Weights of a small transformer language model.
Size: 17 layers, width 160, 2 heads of 64 (1 for keys and values), MLP 640 squared ReLU, vocabulary 4182.
Training: a variant of Muon for these matrices, 99M tokens, 12123 steps.
Each number is 128 + 32 x the weight over its row's rms, rounded and kept within 0 to 255. Layers, rows and columns count from 0. Numbers have three digits each. The size before them is the row's rms in percent of the matrix's.

# layer 5 MLP down (transposed), 640x160, rms 0.0276, rows 89-97, columns 0-159
101:147125075129149099162128056109093147121175121124075080033182045102095185152122118150169150128153103096093149143178149093172079105168178184137113151131147133179161189115168164117124150143108121119162133078151148082063138140149107181149115097144093124158085153104176145170145140099150180107122122100108147112138174065135144101102095092104100140107079091173116170141084117124098126127188101131122103120145119112102102112105175115074156092123101107091096170134145139142149105193115125
102:104108154162076110085175207161072149175165120086185096041081105181187061163119075127154125118122132132129175141117177141152145114151144154143106064096136224149109126138126135122061166156114101113153145116125130152136111144154109132148135148102122141135127096081120161096116165135090072105126103095111165150076125085096086176150073093094130132121180129072109101121178117130118145120099137158122134096097200164057109134137100148116127142095115185135100167149142125147125096123148176
100:102098118116093136154138041132123094088140125160185128121074129168073119156180115144071131140161127081099132122140065164134154152102139147123102162116107101129130158089129150157155165122118098144102140184148146080126115087125158149090097142149020085141127093082075134175108063136122127133149176137099149077126097158110117172135181106194122170152164158092187099074112131120149113161125134113136175163147075098115134132107116113168145074143124173151152129202158074044102123132133139
098:131134144157139147120076148162070185102173135095143120099124072115103102158058145130146093174143116158108087091126096167151138069086145162182162115142097129198208096118099134060171113124153151127148106107151133176105136094107098159105121087109134124170141154146134121065068189117108176085073121155139120124166118069106089183159157130073082078125127149118116133097058106137137165115122115135191155136171079128097138082090136169136121108122159179141097106103096181160102099129110147
096:132119201128119102160147087105058167102134066166124116135216116159107134141187116172104088181078129155112120106124163089111133090111163078134108081136092104133141078119129154150135126116170147171158149119128111165175138133124170151211117156139111094158096108112139147152109113090133146097174107150148196121169131091122109110100149092101120061150109171025138184134105103111167142092123101092170141131131102109117146119206176180112151135112124184088096116140094110066121168131107148
109:107137119109105171142199064122134087011109129157102161153097149156144118109193107125094129133120152100151122130145112112133107077205064158145107170115120122096097140085108142167192109118144106103149131131131129167128117152144110149158149137099126113148139101141098149124202160141138138160169149157153129185099145127199099172081135122087091151140126104148136128144118106170093128129171139035153135062083124115096097170191123163175039112101094133188140107114156151139163145155115152
106:155121175183135110082149079113154128091141110135087115124127143167175110154118138168177183150120122128090163117122094173101123066186114155122111121140114175116159135150131123129095127126120131137123138150136101177091084090106220089137083128160092146132140189077148092150183149111104164182141071111083144087148118092081192149137088117090083144107126122124142186116073127184108062134171167127118130173160087071081124159156124118124128127154177185064159133100099136181172170145126162
098:113129143127123112117126125188072119151107118118176115146123166108131082090158142134144180118146060130127158168106118181111099109145044172095071152152177104102098098111155085110033121165113158160141059128075111174113130099110130137159171069116141074178138117089146145135153110161127124189077167105074070145142115102162137080157109124117122129102147108059176118177137131202095125107128119129099146165092115126123102077127135094110110156114166096115149145123207139096118095176173101
095:081125085114122172073124128163054168143078137082125096113153193140105139134090068116089171097123104128175114132131107132094135134099095091104140171142130153060109143146115110103130132102110155096124138071176104193126125122090115157116117190121166142173164201162133158145156106124149092139116155116145124165138189163126083139113098133149146120134160160122156108147202102203125195162126116196145139182156174154131159146107098126162156126046107115102155157157071064153112091121110091
# layer 5 MLP up, 640x160, rms 0.119, rows 90-97, columns 0-159
094:089193096138148169150147155080128090178128108124089138179144143162126104124123136148069105079096143150121035148151161075158105074143116140127190139180073140110110109114148193140195128163128143190114142181099104140114131147098108085086167118108069155141118153144183069189129141165093149158147147163148097155146073124181159130161106129121198199115181089100143130122143151133128126117098121176161162135099110084170152112137166153112110171102173087136167110141148142097136146084119136
103:112160087135196072123144107111112114136144169068141085111198145151108185048091153180116055107061129095155098153162173084165150107142135107087103092128179137149051152141113102079154151144132106090108080168138084139139120080154122108115114105128156127117130139125138161103184162095127111155153083061178094142143132100146122170140129102128122141158159145154112112109145128098086130091086101131158143125100136095140174127143153228126091160065140069133094121101093065101153142133148111
096:146160136160101083108148101096098118138104156168092119110136125143112129130175068153124180138121118129078129161113157134181120086140160133123043089161192144130152090165099137127058108081103120141146167164135151138143138149138116139164153132118126114176137152111104075055120135123132058044058173142153145099153084131141153122150121083051154160122103161157117127132129061089143119103072113102112157126147168069114156103177212105090160206125094148116100084123120149088130108172133123
100:165189194145116130079165167139100118150113087193144119076109156127081107082142067112193170088078155158166113094107150132150140108175164106146087114124156136100168068098157141137172124108133120127137111135088082079134196121122115149162129162099074111103131129172102177090178138195126106125101137169170117126136158125165125179074110109084124128144208181100143112124126111168181126088158126075172115131177124123110114111184146119134109166144136116130075183134156111090136167175104167
100:080085097135112166159128151101105141139117084125114107151147218102135167150128144130130119121140087144130075177090101128164153090138171065112121166172140137162061123106156109161075140183079176155126130116089082147122080084114168182122100111096184093181169148131118090129109183180143104182129152194121141127117132103071136105096143130100136158153178118210129071153147167149101103089126096123142131107137092176164088122131139124134176136190173105127160088165081099153160138078127102
105:103136137092128099145129139129160137134141181154101185125136116095096103069140098085135120137088156100156161182129085088152152139102088077121108058107137105125112162067135185126066216142077156106146086147154088178115101153150115045136058161058147142186137102148162164132135111127074083144153126108181095129140101177143152075149169112090104125107130152132123099166123141092127169167112115172068182155146126129133090124133165140162157126108148171133095144157109102087165205128137136
099:056122130130096176119179128078102199148109068149136184141156157133125174135119088141167175119123095157104207107127151189146174159133125106146144128129120104113159128115123132140130193049116096154149124103099104147124147150147147176131116131087144131092132081094089113184147092115139127140133130099094075112131102172099177181127109130133131109130116146178141122104103154148157104121126190049098136124154124111108168173121151173086134113140058123166181011189156111143106129081099112
099:135225144102126103142160124095086086117108062130126162143156142106164119097153135131133105089142166095116167080122124144161084101148111114056182030089179115147128112161129095130140132115178133107130070139160131117131181095153201128167178131162168191130138166115153108156111145127152161110113094148116083156132150116077118180160044126135132146103144090047119080166098096094128129158132111165127154121175108125151031144148082130145124123172110140140152159152171093103151124135131144